Weights of a small GPT-style language model, trained from scratch on English Wikipedia.
Training: a variant of SOAP for these matrices, 379M tokens, 5784 steps.
Each number is 128 + 32 x the weight over its row's rms, rounded and kept within 0 to 255. Layers, rows and columns count from 0. Numbers have three digits each. The size before them is the row's rms in percent of the matrix's.

# layer 15 attention query, 192x256, rms 0.219, rows 30-31,62-63,94-95,126-127,158-159,190-191, columns 0-127
118:073176138123118137148081127143088117103152140200108160073078069170143123129175104120115159173097080171152077185126159141128119166070121096079121112130103115144142137100153093196117118126111143081056095186154122133143123174092121173121115117108086120213087134108085118167087111115147099126117105132150132160125127112217099156163085072127124143094047148135144111099141117106126101170108
104:079132090124135091135154145161144119162131171149091159138128113138125196090127085125098126101144182165120130093151121130087134116172175129124116154098170160137172134133141141055102121114075168171116155124146100106148113104083090098164131071143111110161094122080148086161118164152106039151166144139102154132095106167100104122115044126134142136116128102100109128070122131043162151168081
111:114139166090128130179060084137080094095172166143145180085133056157127104159132097087123144157069108146151097139123112121145112162132120112104127135147127104206123122141132073201064101115135114073093099154087128123106113177072085148108100163122147118204101125091101137176094172084155112074148103147143200186095149135208058142159087082126103084094050160160143075116115121115167137169103
098:135170115096136063129138207146205161121166137092086139151124124165175163068135103136081115121139154101049145123176151155093130136131155122143138116108145140126133155093099150102164120089129151081148129145128142100106063094107093108149122095151149158121088129065146072174087150127078089142090131102160117122071133138128147147113044106087136087195086109058056167071110169084195103173135
091:147129138118084105153044121117133144124146172104126130132085064155079182148156111142099109111067168130156129167156121125126119172106105153113101092072082131167107108069114155162082085108132141032071077135133125169131113125147168079086042157161094138190123109113119142162141136117115129134162133091126085162092083159162117136116125124098174068108090173109135177084100194158149179143186
133:087096148102106059162129178138161124157155187157051129113105166138108136072152044174086114096130138157096160154190109159130142120138169149154143180110128112120149078118084161072157143096105131116064129191142139107143140138121090106134156099081123138198122091096133060123130170145107103135073107104113075076110146095149164123085122141115099087156146051123157162070125172110158141163086
102:067146147134172112148073123110143152165178120152085131118127131174134115200123088177124165175092114131127142157157140121047137168155092118142147123147115122112148077147137094139032063139158147137045122127106122105120197137163127114161076156128144175146128108112140118114179176133133096105132048107122106096111115141206065180113068081116131109150093149134088163158138095094129106155177
104:121169162080160143151141161154153147157088134084142167125152120133165077101113100111157152103115147092123134127150142186055181151132108122214130108102161161058189087108076166186106105106077153089122146096132145166080063152038094157138113090156109135167141127119156109137113115112101085119168118103187156112154137113127132080131081078103119157189118107117121126101155140143152086069034
112:111147189088138164162072075154129104145185165178148160081086078168118065140161140162100154160096103144180096132106092157127097157106098101087152101158133127166120107104121093192061164142115142086079083149098123132113080166108135105100118148113116129216073108087107116156072177096144149125122098137161117179127130129206097170154088132140156108094070137185151091084128115133134112137106
112:153158140077081059157145188114178202208123132164095147136082183106138118141120071110135109099158152107111127167201158162104135075123136100146118174112155133118124123147116179065142133090147140114064131142137133083115085122115125131184136105134138128141118092101139092138098164135040100136100117118176152053061164111142168142119068101159174116157094097111088188079103131070188088181146
089:082183127138108143130073103117125124129111122085125137134159133129171181175107118130159193120171166174148156101090149172109142133185109124128156118117124133089088108143087104180066151171141104135124118113106141220155119171064128123077123100119079057197136090144085115131080127132158148068129102112082150128213068121100145129075157120129064172103127130138109118147124130171048108134091
102:094154133138175097084106177083160173158109139095083120110147096121100153129164159081039149159101113127150139111158142202096111106125107117166080160175114081176118128201125191148157147124191119096179133062135094165097113178100087153171121112130085101099162166162130092153144141080112155138090125119193153110143134170197211177191141118077126123181100060163096173099152143129107131095133
# layer 15 attention key, 32x256, rms 0.21, rows 30-31, columns 0-127
128:099105149106134131133090119165095115114148178136112097093110111147086072142154105145120139134070127164204123157104095106127145081090135168068123197187099067143056080088127096183071156081128142113139070147076115142108084155094135195118151109105113151202048155067125149123122123114112091100133113092085159119166129132175170099125142134162072098110091155187145053177161089173152160096152
112:145139180121120133103192141170121132144126135122099113088162159118107096084120142126175111144103058058126164141168163098110174199133152116147188178177131152108112162110180087116102064115137113154125128112125112124136138187043144126206164097133119131092139131159190126172177155107039162143097176080135099156103178199127116142164102070178121150146149114147109108109047167109200131118102
# layer 15 attention value, 32x256, rms 0.263, rows 0-13, columns 0-127
103:155115106101103161169150152127124138145219133113158135149173116094127048072144157182114157080129142141137052121124086124161153077122108103146095150144157150093115145132157175093129144093163143085182134129094124116130076109084151153135186129131130103116203177175121098134152055128147093162114109114122105073132153127108078157139149141198175034129125127141068110119135136129155094142087
102:176169113118074130103098103111190151131079095134134131157131160087168121127176167124157161192161089067115127102097081164103182142107178154160115140169110109067124101062151127168144107109090104131135119070130119099130104109117186097157139142134110127123113169123138095101150123175110196153174082127050109130096178086068124134127130132126113091119128189165099125073157119138125131164123
106:106087177165140138158185169130113132139114195094098144141113078167175121146118124103065153100116124118150128125104163152162171118140127103168093140106129098159149132120139157141140123140087066147159161101210144131148110120098085167166163138104124048126123144064081147144100135131157094110093125186132142061155110090108052102109201121081161096083123103133103126132071205093077123123145
106:120170153156146146127109168174141085064171078154123151129160110123082122220110068089108181166132172075133154096108144083102141076086150124143222137154154123156148102149114117131173160106053186106128106174115114163116126094135142101089102115111110130100186106113197134171147058163144181118133112161175098168132093145154052131109117096162109169132105115123117126085114119132174119161127
108:088094155092131083172135110193152138119148173106140097109151157111107099163050077162109102138157154092143117098164134183069090110142129099141142120146111135133173137113132097167092131118186114123119119120118122125155097168146129093092199121166154110141164048097126177143064055172133141167133069133132133110148147125153127153159126154090109143161110111093146138106137142085137090099107
099:150132131077165109126087146097168150152112105116160131107207181101051087129095159134130113126095142143113133092116081148102109090140137182067149070112157110137169071111118134070158207135116157102146150123117161139100119136151194153100159112108183124153174114102133169106087111172091136199104105071111081109129113122139118137132103085147142170123125126100119099111083130127090165097126
090:102151085205150131097165158158187121156149204113183185216161124132118103159152125159135148065129103194166140121175134111176086117131168154123205115128162145153219127092103088156132112122089125097091071112114155107058059155142096130143183114105121101086106146120167126156140057098122151166119132118129064179124161155125077098091124082141126142121166108085130147162164164186102065165151
102:090137146102110122115170117148140141171130176081053144113096170088173092165055160189136105139074144134117153134079146151118122120107142124129093097069110166169138146065075159150115114138154167139155124129091120099126139166089143160157084123086148111188111183155135108112141211134156117091145189085118139123136145081133172119114090135133064054151120125140118109172098129084080117124103
096:041133161138142127177092164080081156096137080137151127125155113066112158105128058144120138053110116127087170139110074168120094173228137137165106102102139143106120146126111148172130118154117106069103115087113099131143080152125161147124144162105155101134153153105041106139144194079177117137138087131170140119147162106106144150143074149137103103117145106075134121065118189184118076109163
100:102164125145169088145171167158149087122115096135085114150124150114134112140070132121086154132154137172165090134157074133111142130094157120155153072229157177130153134100113127080134162144088160101111104114160176121069143108143113142108069092141172109108164143084196108159118113145081095081089087208135103099142074162145112188122149087166127093106154029132107154136142105169130142200136
091:186128204159170195156144150150136148144130105079089109138089091161095139104202092117126178119147094121173085149122208157132147138116097124140102106122084144083111089158110101129160150096131116124120082083119153153116165124139057102159107126114100068077130142120128144080118123107133087120125146126121156125063103114119149078103165146093114127107122140161103117137176117128080134090165
094:120100157149079122113122132182183116157092087138149131106162092126097111148110177128132165089083099171168128121038134109144121148108116156142130039168173178194133122070129146134123175165112119177141151108133100114103144159101155103165132147105095160133048169144115095113144161120134161150094073109070150079166109158097160160132137107168104140085137101165115117158086114143141088137072
101:105154153138139169093116095109164119167091116153109152092104157158138187157112160155139067163108083139164125108188114106151141137134132127097054121143143189121140114155175100106204149095185123108085200086139105098095069142112144171127133119196139086201133118141134140094152151163160125170140096131136119069122110133074154078142135165159059140173158192135126137125137135154133125138192
094:075150124134113190139117183116155134133116134139136087117118103174163093098177176160105160128164135138108107120115109096132100109090127078178117186120137082166143124129089084156137082132127112183064112093130113129137105093130090121106201084220106177099082142167102098107191163111166142113165150095140164145192128080180099101056176097159120149116202147100101139164162082066074092157054
# layer 15 attention output (transposed), 192x256, rms 0.249, rows 0-13,32-45,64-77,96-108,128-140,160-172, columns 0-127
096:165124159151128144131201145145109120136178114157083162191106088142154141124095146130141107077128149129112138154070109114107112146113071126128090188131110155173153068108136137128119141135087115154165089124198171065151061094104183142132169177130104157156159135093096108076159126109111104113146121125161121089172064110135073150120158112097184158097126199153147125205100182099155103074118
106:149129148130152178135122109128125113161093115119155168197115103132174092116118130176142099138110138101133098092125106110107117160159106218145144137195123165185212129112115129140138158147111153134130175174170129111225144098125083160121079187134181132158161127109139134112082118165160132112179176109091087153148096171116064165072078057066139140085151100089127163144101155094109087125141
089:161107143181122114136184134163162083150094131085114132173165110075108102113122110138089104186113073145130137134116175175152126168196089111124150203139149163163086124129164129113142171143156148118195127075114118129140094071151174147152105106080125132125093144120181154165111120136129067152154129091094134101109182126124137122129099178132121127122089085124058102120046149110070149157118
100:077159114115176110095137177190101111122130104122089212120128127130089117069180141096166109160168162135084182146179169117090114102138124102114139154190084113139083092078114163172067149119127070108133125157136126148068118182082125101175173134105104094188126111139130160158143140104088171157139096149169084135137090071139125118113177117087162128165097079078114112135128090106134136106108
116:156119107139133090120150094185158085163158138110156147080143183125131101107095152129149125119084117074059134162136124106141097101156071074149158119121159121113132092119096147120197146108125062140093153102117151098095110160114207092186148108136130101150117121182101088180119140129117131103144104141191145099042156093188120169126105214132108131166077138143160096110165112143141172075110
098:140120123091118109126117122081118158143080156075151092157131171059111120078174166084141096091132132124096088103141130041124097105079141164091184105063104102165130129121109185155124139171118116118146160091115190189104117095192112153129074116159117122122117171114146169178124111102197119120181138099087135163098142155144134104078092123085104106074112096140138147057162098095075154138102
093:099203100081099145157179136158141125144111176097141165076122174166145088095155126087128138107087170125064100131186077080152117117170137123161164117064067103144128113110152137130162066140135183105097130137122169100110155162151090102156139145147143164117127157182145159115075199100199119131044090156099118094109153106068132118144139137145112166130166152147096119108179125090161151184193
097:079169120068184060083159117104107108172143120163127127100100115084115080111061138191124145156120089159104096121161170142144141042147076092098120136139144057081155146130133138143073105188100169127154155120172159136087160125145082110134124118140106146133132143134210112180144137110174142197093176098129123139091132080132119127134063147180103128128074089107111177148097097091084155116092
103:089151126167121203145142019118139085086126116129110120132140156112077103146076119153115089090158091155145151068079114120121146086099154159101120165129103124135146142115197146107150091162084124135081156097134107128118169128146127157160177140031122185171133066153141178113090137168069118093121140093158134161124158121094134213149101207112087121091137142170158117149153096158090126095104
099:120112120135149096151136084138131110166135196136172067149155199114170189121105112104084100100105138118138152145139131100105094135123111119175087163130150107140055101124118132157080164131135151148105168121078167141105139134121152165141133146123153110159140124087094142160111152065107103083194112193133198133086102164180129082124073064123079103125116091101154099052126148110130171143098
098:144169163211142143111130112164146146114104180133159060145122099077105130096108107083132111179085117150163154169167148111154149125101109115136177147142085128091161090040185143137126140155154134123082127137143110163144161175119155152114150121069122100102162144172069148218092133117103117090118113174079092129086126150085121183142155139078150118076130166167132162118123136123083144129074
103:133135130136149114168138155143099087133167104152144114128182103166058128148177100149137141117186136120153058112052117165120121133142053116066132203129101181142171157124141160155141127177122120101133105073143147136114139071117142117167114086113144083166106128099164113089108110176074086174089176098111153133181083166093061122135097158110121072107129173150087114098049116171068132129157
093:138104106149095117156118065157150197173117187132074165066220111147107140126170137166138193086123067133133164116153148147158158129150131135126110091105171098106177149160140153168107201185158133068163122061058104114081126135092094113058094104103161084131127087107169153117137111123150130091110154114136116164117097112102142089101166183155157156103164122076178128106160145144122075205152
103:146115125122115163109127082157112127129152159099116090177144152096173136139159137085154115147114109144103126068044104106165097155178163140109157109097123160117132120129114134147180108173097071105105143167118175115142113079117185105068091133172166129104118128106129162113069159154143140115129106159149121116105098112204115142122151153144098125103118182122138093141134108151158132091108
102:203123134137177135147146099170072109162101151198136154087136096113128108150144155155132163119151109112131139102125178101124069103107135142180136089111120093165152153158163105114109120189105124114097185119129154130206135187064112092185130116167142122132106107090174145210125080118115138110134114154137138173147195117044144076184088100147148154101126179159148108154107102120110130099166
099:200062134146111192152137181043077080110129113144114172091158082103151117133118138143147100162137142119140114123075176131134152090167102160103116096158143208150165147096146142086129132129147104148173125132166150173138172094127107176154116119103156161158037055123138175122132156164102122131107088110133101128125146126137071190097098126127150146113133084095074145056154108148132115108099
093:164148182117115100150165156156169131107108134181079163129077189087110192111087093104152137121194150173117148089131111183131154140118082096127128166122224113167110162188170098091146133098095139124167114079152166187174156129161106091105094071148065188147149155128133048109154108085116123127160120107184065123135127106118145142125125137165135134113108089109128139040115141077168095120146
097:097178078175155131094094136143111123121138113076096107107106118148122129129124106130112141118141134131128129065154188108121100167201098117089085124090077094089128117118133115142146117107178119145142129046136190141148075107117155153150132082133129121139072137164119150103138156127070086159075100161111113089118148132141198104109156143139129166160057101139139116190135066112024168148111
099:161159155145111130139079158149116134127120131103141129061113118151148038128115182019138083152112088099130088144156163168105110127126133104132151141172140153108099125135138143148226112132170093160083134113169163121097120102144103129072152061175116168129138112169159148156132093097130109139124042088119168110064120126162138113094140190095178171110101156130118168080141096107131128146111
092:126104117149147132174182142162055067118146131084109182120131142160180101188109110173078182098126120186150107148147095120130117104200076073041114099115103154145119117094054130145154132122173161173165095106105151145143109138085094120140090092181120151090153092135148073118174132107157079151094112147153113120126144133129128059153088120096104156146105104105105129086168116150112200124101
100:161145158151225142129161121108102077205116139152087126178126148191137165141188137117126115113086154117108140172178158171125131186146159124137098119053169142136135123099180106149103138163125064140152111117147151111091157109119195052141120160078076092122144124128101153119102121128105066113179156107119136111114128106094116137094072075093131110097087126126152154117098116105186160108144
100:124128161108145084104168098099147118087162133135127100130143129175088138120054171117100217103150122130105119162116150116131203136123062115081141185111140149094114098141095148147072129061123078066161121102143221076097159159157145202127140087116074119098103131090069100087155063136115120139118138152123147096114207156120081138070161133145094085118068120123172055103193193079107175044084
099:130130155192172136111149161132070076147107163188145109069104162148109129117123093138135118170120091109056145126116166118133122097092099065145084106135144118214106133141125122137125111179090143149138110072155097142156090135148095169080115130104129125144078172134154160164167142140067142167184105080120092116143195081082047095183108167170135089118082096096156148136125123154108203142103
099:120145096133143114099171131126123174097105107121093099137105152101137121120175117108171092116157123135177154093116151074104166108180104062119123101196060072151136101148167080142151076144086118177104149143112177125116125152137144133095158136115127141144179099126130147178175140169221103106118108093086030144137192096121103101112128154090119161089154091123106069104136134088131173176103
099:095111115147111135090110127118209136151144151112132166168129137134175116145170083121082132127167105122116149078121117143098112139155106156108153136132181120136152140139112138159087122160212143094125075149099093180148140085099120123151096153116170083112146073146074109135124107166128129187182117100157117120087075126153129132135153157121139125122129114096090120085118103212069114080111
089:113121150195110126105066063129152155133130114129160117121137100090109104179109095069059150148173097098131228051121139145159169140132088079138178171137132167139103114103109074070163138184148128100154149117131092207125146179120138106084142129108069123130163173154098170143184113103056120153131141189087105124098156113107121171106080148089100109153116112137151173128099103134040084138118
101:174162145170105116159124165177091150104140166150121131108148131167094105067132109095071143113059153098161200138166095170072088088147134121151103194153137141157083084116098118162141088169088105132091108140183092127111072138151132153126129091135137115124159167112121176133063096076189107088180154100061117081165163110124105109110137121145111123145163127145069109117125148110089162181136
109:130155119150124116101121136102160137150118116134159178180113112161117145132150134117167120136121152114170120146139143208151099127066123101108123107132117149151066124119139051145158120102092132184111153141136121070134167096144109164126137127164200075123141162097130152086118106104127099129141123102188162137219100084112094131119094058111182125163142111174124139203090080134151142166160
092:113124121186127165106156160118222161116091082118116106138080167127096135115154118153095158148109150110145142162107145125126146089086129168111124154142112148151092168145107131154110163115120118136142110086090110103124134106114126082160115149085098127151122135130111113097163108188083127138154201108112131147159074159133133157112139192153099102123139197102125124103091147121186086097135
095:153148109075140074142108118170129206172147135144118098140162143138060101137173096201119162087131112064159108128108138169113146084087061112123100122154145075067101146170134118153055140096118118112097124127103136150069146140107119060141155080171089142091100113142133153195181138162189152135043151108130144111095146131142159128166141141193137116188134095183107097136151118150209149123154
090:131120168129173137189106135062112114117126077094059113112100134145099100138136142104180124150111143187164126103144176077132093166154140085123069147133080129125171137133078150189152105085133128168138142173165145110120114170111135162190159106159149191107132149151169127126159081179154121136175097136159118090140148168125147129170096107083116134094113148061101155146112111106131199089072
099:142116145137164088129151094119113180154158146132175126130161132076111140121132137144120098135106162141147156109099050143161184070160118141090137159055092194200119137173145131118212091113165141094146167126155130143153142141179088140117135147170083072131176142115136116139136097125132091165152130183127121145162127129088098170135144096155156150140145102169124069105096129144044166151171
101:151186134100117116144176106083119136151144108118125159163130147110165118161177154136113156069189096096176132152139139130136164184111105136125150124159138167139200102138141107096073150166114158172134070141116090166138115120146088128092128166151156134103110132137132142090166131132196136117078148106140078088144157142125166102131108137124130128099124105156080187109126086166194141162148
092:119144129100156152135188118142202077166103086116140134142133093106118135090106138195156162131159122105124124145126129186090124117103157110128125070129151154083127123146139185131122114135155116081119163168131056143162127118085141102115135097089091122117154147173137128100147121147114113139118122112144156148136143075143115170153139175083106163114141165158132099146143108158146044087102
090:125079150146092149131086112148170164137140148116138082142129117117146154119168144098113104120164119145149058069073117128098129113071074114055130116103137129139109108142086134144099092146161191133164123133071142147113128104210153170179102104195132086165134126113114134058119129126123115091150140143158092180130134115158155144159149186146118134085118157154120096110109119190063104068091
097:205074083121148177161142081082158122171072180148180125183160148142142174170144156102138141070132119149105129137092108130080078090163153153173100114159153124111088125122163097167100120138120132149095111083122088150186172148119165091139124155149110196075120144132081142141142118155104142136100115087118173078076095153107093149110109159105110125107130130144110091147170139133168116111154
092:115170082061115186112181138149094210151171096082124106121112114107103119115164179151142150116197138156140092112162171176105100142116150155107165158179152124090140108136114156086078189117115166125124116189080139104081168120107086075176180117134136101159099068116133108110128105175182119132105146135178180115149117117087107150066162170096127151081142114150108100114143092114126109132089
102:176181140152137170123146101192136154141143128151184128124142109087112089115160118166144073113139135144175116102109074091127099130107121128072141139115106164106123205122098117115154106093160146140104141161084165093130175054140143135129110150118163128149158170104129123091125036099057115106144143168090122186170104122055103144131151112123135152123154200156089122153120131153111084105189
094:153128076074134165090155133123101100099148144081138157136166137144150135046128107158177111148161146113122105135135101167120141121099185142101113106173131158183137140145111107154163096136067059153117113151153130025130161159094133108125123127149102188150130159142176174119148164181099129198166089093137133098201168070123110113163128144165092114111097131090163132159104132125187096162165
101:144119140119158151169124099111156185139066157170173175157178123094102109145150119141157098113072109199145132097124113132127155090128105097098138112067126120126041170202160150120165120107119186133138185090082132081122140094161098157124136133161118132096170177096178084190094131141119144140162183150165173175126057160121191074155169107148106112161105111129115120112144152168149177114198
098:129096130090122083084135117081162140103187146111190133120140127157138136122093072177134118165175069125115147113121145184175108102116120127131138102124176161088123148141124114102150144125146111137110136147140173213114170112093165109149085097119167063112113104113168111126211136143156166081089148103213083125112137133103121118134113135098105082159132140092117151177134155136050102107132
089:076108125132182120139109103131153088100132194111089167172139140145177140123108114132100167141094114174079134186185103169108107120177176133149145123126132093088103153123162158148090157145165155121169121089148079159165124172110063085065157117126072172156136099151122085188099146087099123196166129131098107190131119148132168159114129161093202118134151078140161122108126131181098133161143
094:090135088190131067175109130123180138156113120067081108203200097171127092167165074105139179175076198135092134097162135120099179149132143117090112183146104121098132096143108147125108058109187158159097115124165131127074198151124104131122147098129061101089133090145154075178098133093137111137118163149129127151091164149178164159153143115115108181133148111189099096134179119128082158161125
094:124118138140111157110114149173154083136152125142142138135099126131111142104097128182113146093162182154102152157130169135145059144077162106121144130105135185150087147162104066086154136166150142066150150138085125167109072179085080156088126145118092099115155082066101155129157073112076151146170141146180104152142115127136130107103134135119099115195142216121157127151132089195097122109075
088:084149087086099149078120113138049159068124137136127169096101191147148117150193162141076126108071139104163136098144079084162132151162116139136135152161131123113162090105120085104090074152134155095078096149116102102121196139168106103109126151144179128147164151086150165126121208130113146173169080131132137104158118077126155120149188133130151164169129137108158133151135117076208096149134
100:139125145153147155110106095084161156128137126131126080174119091139100129145141179150132114111132096152135065116097101097072141164094107112118127152179151139069148170160166130121132125163124114136115123133157158140140104130157169169115167124103088164107140135088115165088132194131121150115175160129106155193127116165165161123112118154110147046112157192143163156122200127128128109173048
092:117148142114126133117098187128173135055166101096055144157142120121087180127161146146173140108176097166070132157145119152122189086131205145059120097068125136117149137172157156118112124166122137163136097156123119119128190071077129098104127181056070147094145152064159178110095156136164136139072184123116149104128107126125136059120182068140122101125166127151129129164124144118125123176128
097:126151096199042164134105079125080187107111122160132107139166144138109160142164120103117147136117148133177122096143139110096144186114085139182095109159152179175063091113133125113124187108159106093117180124142135108141170153130127139092174163109075105160127124116085147060186097179138110119189099160174105148174069166116127127157121088141168090112172110078141125114139135163153134179137
102:118146124116017136094160166180090161143126106192187093166119080133099128135092166141140160152132107180146161177122099119075118064107105158132139171187116135129104183125174145121144167047072101117098159140121119138168084135107133139094097083138120152087134069089091123175121123128157122064159166132138126116122159155167117147151122109158147082099118164123169169061114094107115141126070
092:154032158135147123118108116189139108147025145126090118095086133176161170080129088093108075189144138138163175143115133183133117092153076089105130112150117193107092101089104117122114135129117165095181120073113151156113081140154140169107163107178179068087108058162108123106065158118137113098125133134116112146137152148108130116096143173125156130184108137140131140118153050170121093040101
096:160113091107115149052108117149124112124150129131110138174081130143163151153184113143180100111070175127166123110149115160154142177167098109063109144113137110089051063128094130128097158091177150050180127170137113147172079112084138103152154099134111101056098151132146073142057127111099109179108134155160078118092076154126112123169145062124147128133117170120116124189078136089154115113166
095:091101098089119139132106131066102106161166114129134141053082086140171157143119144165157115133091143124114147111154129170134171151135115140149127121169168120139111150122082130169121148170167145105138071104173099141140198126135168123154135130084100095142106137159070085078122132090138144191065130080187136135138152062115151156119148193110134109119103108106151122106110165109123118057133
090:115121144140126106111148158068140197108150094133110150129095120168064122093131094083111142147155169166109135144105123091119130122169106139124120095192117126144095102165101157116109131095163168196088063108074150129122146133150114160134120159075147120113114102110128088090162166178210122125150124166035086141143106188134097069076144158142145096116073106119142168129162118085159133114131
089:165152114123063130111130121123162178116126147130132088148085152141159178141160139073092106147159176168148173145136071204131119155061138173172125181135150189090186124141134120040064100165135189168153115144128171096176137156208137129146138159120204117101134121079165135104121170082113107114161106146133069166140212033126113145111168130120175156047152123151075108164158155144092036124175
090:131089095185167136099115190196146062127154094118140141109130111068162072126116112125119060144132167084133134089147108157134100115142154180123139113111142098163069166094178172139089134141148084149111126163165098142181128093161178139164112214118157149134181139172204121143108106120094130130124133124088089160146084093205127186122110114112143124094127161166095115128089119158117159110133
112:174121136081130170140105092040097137133090119189093106173139130103190077141084099085087092101078162119159108152114097124178146169151169075146097084104133133126119102132129112110110112179145121061098115123139135119138039120129123170108133144149116151094143154067079125104108161166144115148117153137091125050098098153077159133070135074114175184123141122111147140138153086089157095127093
114:102171134086180081081083145133074129104119091099103115098118101155111084180141131047131122151118102136121170163130123111097140125155143101160105143132117114129132121117111141146141119129141062166074107150125142146116131151087163144103110081154111126191118185157185146130182164096185128112102107127100164111092157110065103078213114105099141125089104113083103147177136110120121151190148
120:214107159106141097162205156118221141148137129162146087184119136096178131115100133079143092157129117095098126171159181136153119094098159107135129130108157153156071102129100127138142141124135126101088175142154146126146132142155147118168160164110083114052152116139089080116086073102113109124143143166148137132134118080166112126143067149137084125175112139157105107132161159160128136095106
117:138116164070160103158098178119155122176145089130170131119102100174100157146149132125136075122112117116106115101133131133182113112143143165150120157101141135153091154107114169087133056076157113163121141121099162083119089080129062153131107168136187172125116176108199116124123064107111107153125164113064115106112099122112131163101137068126122127153091152131128148165084137178115104152155
110:084109117164166133108134122105060126188086137135121095092127129174161164127093057165102185193133101158126135149136206218145093102139077104167158137107134085148130159098126125140118110163048128074215124123148122206152145146131126122117128133140100092091104110183108089164121127091096106187161080125136184128125165100100104171169123198135133086147153072138118139133123143101082144116078
123:085115099124140145159121101087094088136134125102124171147135066093184161176056114113132079146115127172122143100120157131206137133097178134121168166125151135091167090103140110140118074140151143137176101098159130071126129107150103153180140132169132153094101136114118097101118083051120069165141127160093175069105157116091109203070098156090093126153116162088156123176094100109092152078143
120:148092114145207108138140109114109074122134143122086129086156149137104114106047069149147153111182101149122161084150191122156179173162109101177105086110090124132166139075074122138183101173137105132179117130157103178133160148142118109131137111087130100148129132158111065123115085080100125156120062172118174134142149107128177101086094148132079200168133066134174078176131173091074109143115
118:205142116080090120179150147129090133109149130075128121136122138131175109116139109144145153101147149133111076151177115103104142126142184140128105065166121090134185116153203139198109113140104159166164101160125099093154136138122138052146119110106168140125169096084137087149139117115198102155092097127203137151062094162134161082127106077145076164140093100174145137095176109124186099101139
110:157129152131118054144136170103162070167137093112124140169119144172130110171116175167125106110152147165143118159100091146125152100143087113111086102222119138142142122153157098155155072063146105152130117135130145153105167076144145124115118181115084159078127123119186185074199093123122158129144162103096140119107107127143189123138124117120119103091133097209100117111100078162099136124105
106:136118123113108104131158115199122146095087172137158128152157116105084154136166148129088154200070144117122159114113120111156128121094139077194151157029090139140092096125076181054136107099158143112106146135140101176126123130052123097078135124185076093139144122198118076149146176154098158130215075131184145147134153143063135136128126107087131158178140143119110120117134126141165129103117
110:134074119140096098124107098169125142139115148185171078131152132114100117194114152167113116140072093095194175159035079130163108160151118103089140148071130158097095182066098095122192179152107092090164204142119162171137073096109209098136148119128112101170146123059157158153058110110119213091161153124127160153118144169145165125122078124116093106134183133117122142088193179115128104133100
120:122122163132135160145105116150140074097146156126086147084142112153132091122095149122181164115080082121130142128194117147153137088126148118098116099127137077146110101133098142164158129105123117138109105078095131136153138170091112097066110093102144145153167188176151106136108115037123053128143111180150133122078132076102144137171100119040142106158117096102135094137198160105117190191089
120:132174160083100171123094107073151176104125196132108128121125165100117173139135097110109154134151154141151107125093097112134117174140140131128118172169137162137210079119133185117136111143142169158113143124145171115119201131173101152131123133103119091130148167052125086105128169119153110086100086134127126096143181177079084106110112065092154142095120106078148173066128120103164069180152
102:098114151066130126080081170160116149125144147136128167047058168100134115138156117145159123136164036154140063165186188105111078119138142154091135172092156069116165132082115162111151146134146131127153135171093068131136151111125127139127191180114153187158100103174192162164109149114117181109140140137156140119101119087141120128126152165094103121179125098112062202171122138159130146124097
091:111143098160135059126171140056115127079158170085204105170140164124116118138143106135080081122088148073136119100117147075187105123133168104105105128120143140118158088110126138120113117099151157124085125099134113137098074078207103127157177112205122166076162190146193081100122144148115098127142159153121188096104111126159098146123125142115146087115079147153114135153006129143147160169177
102:099183149089134138102066135123159166156104126143162156131188057158095118139157149156107131097113111118137099182086099151120119130101114162111113140192095130121103144141150119165102133133107142150115122141077099082113081107036073151180186137125131136116108105113174142158156120134108116140086150120126110153126129142127130135166156101103105120107110140125062143156096086196091127106133
084:134119128152081168116158131117133111113106214160157098125136172090141145119053078129094124137084133163184161171085144118173115192097143137176104095122121126125122094123159119159070144209065177102131120149149084115128154124129149105181129116127155090101131194142142169131111069142170147077158103103115152103090138162118113149170083133171121087085123103116096087107115163082145127114165
087:103125091153083220147109123101160163119093171140141151178084077105179132163144110101136063107070180132164136112119109166168110159132139145058070135147088157122140142104074163099060133103126111128137113114122170096120054137144078231157125132129180172108143131095119141098098132151145117098149142132088052189150050172095138085121143082137164103171110151109115125152165145144091116176163
096:166113189124163064152184150203133157126159127134123077043047166114103083075141129198124131109115065079119137169079124080131094094152123086171107140128130081138130114139126105119168103144050103143055101106085126142104095109065091158117125163137196140133103134138170146150093172130098151124100124137094131174119146167155140080144163112138123142139171079183091142149117142095173141145139
091:180115125076178105137100122069122124098125102127134114137063163088129105154148134162111115149165103094140084174124133072161135085156124089094076123153172111117157131133112114088085110114112134181086156130139115131134141104180154168097183166163202120124136147123182133118163157163184183158117106098070130103163079112153088155076151152079143109116077148111106141197115103131166135122170
087:136153108180128137120097183143150164072121079137129152153141120094060110116187136140095128113118107070115123144089115114157097184125151122135167108151153189140091175082127095088168110115172095123135159157141087138097181142086175082138117118118080112148127116145132192148139071139109140106127151115137153155186123073126114110152150154096099118077183162051101168128048136148147154214122
097:135064150112137107155112135155113097134117206102138117088189117134107159085085088098150120152073067127118112142145121023077110116124113117243153123119095141124151128107108161162137163173107095148134126093112147127156087174136202183095096130204154095152144143150121123161139172120170123086185087151100095153173145138125144068108140126119157129155114115087180081118157170074139117099131
087:100053101119120067140162174079125076137120100081060173123096108156108100112142113172111149112159118113085085129195138154152158097087135155122125110132130137137206124143193095107129157096110099121145088109103071147135110128112075123160091090110150171102103130114187178103136131159150155131078139109065146097109155148129130116174108140166158108123110126149103147148128099139106175135121
096:094099146120125129166129088096185151119115134142120149157104137160118153154130147157109135123091127120106084128105178119131122146125161081120148140136105180129161155120133185166118098140119123139166190100147102112138143128121101114113152130126177131102084112116179137152150117085079106126123163137127081163125166107059069107138130074106150120138103134143112138147078067164068115150160
086:048130075097074130102130092150131136143156109097156109140113150126155107098061153140083137123143158087139094191074146119142118129123099172188137098097126153102129119173102089153113185148066103088108082162123149161094123129097115154119062066125129119156066039109092169148167092192200132101125119105128106106156090159184172149137174095195108126124126093145148144079208103132109115053120
099:110169113123143109110183165156147152146101127132129146159108137162167164099146133103204136088161121163110073156201188111109207075099115064125148124095117124108089128167100031128189087090140139153128116143126133107133088157120113091160108130117168177120108155163062132102129159144109127180107113173167185145163122098131143108169066140177076086158117121123145125174171151082217182142126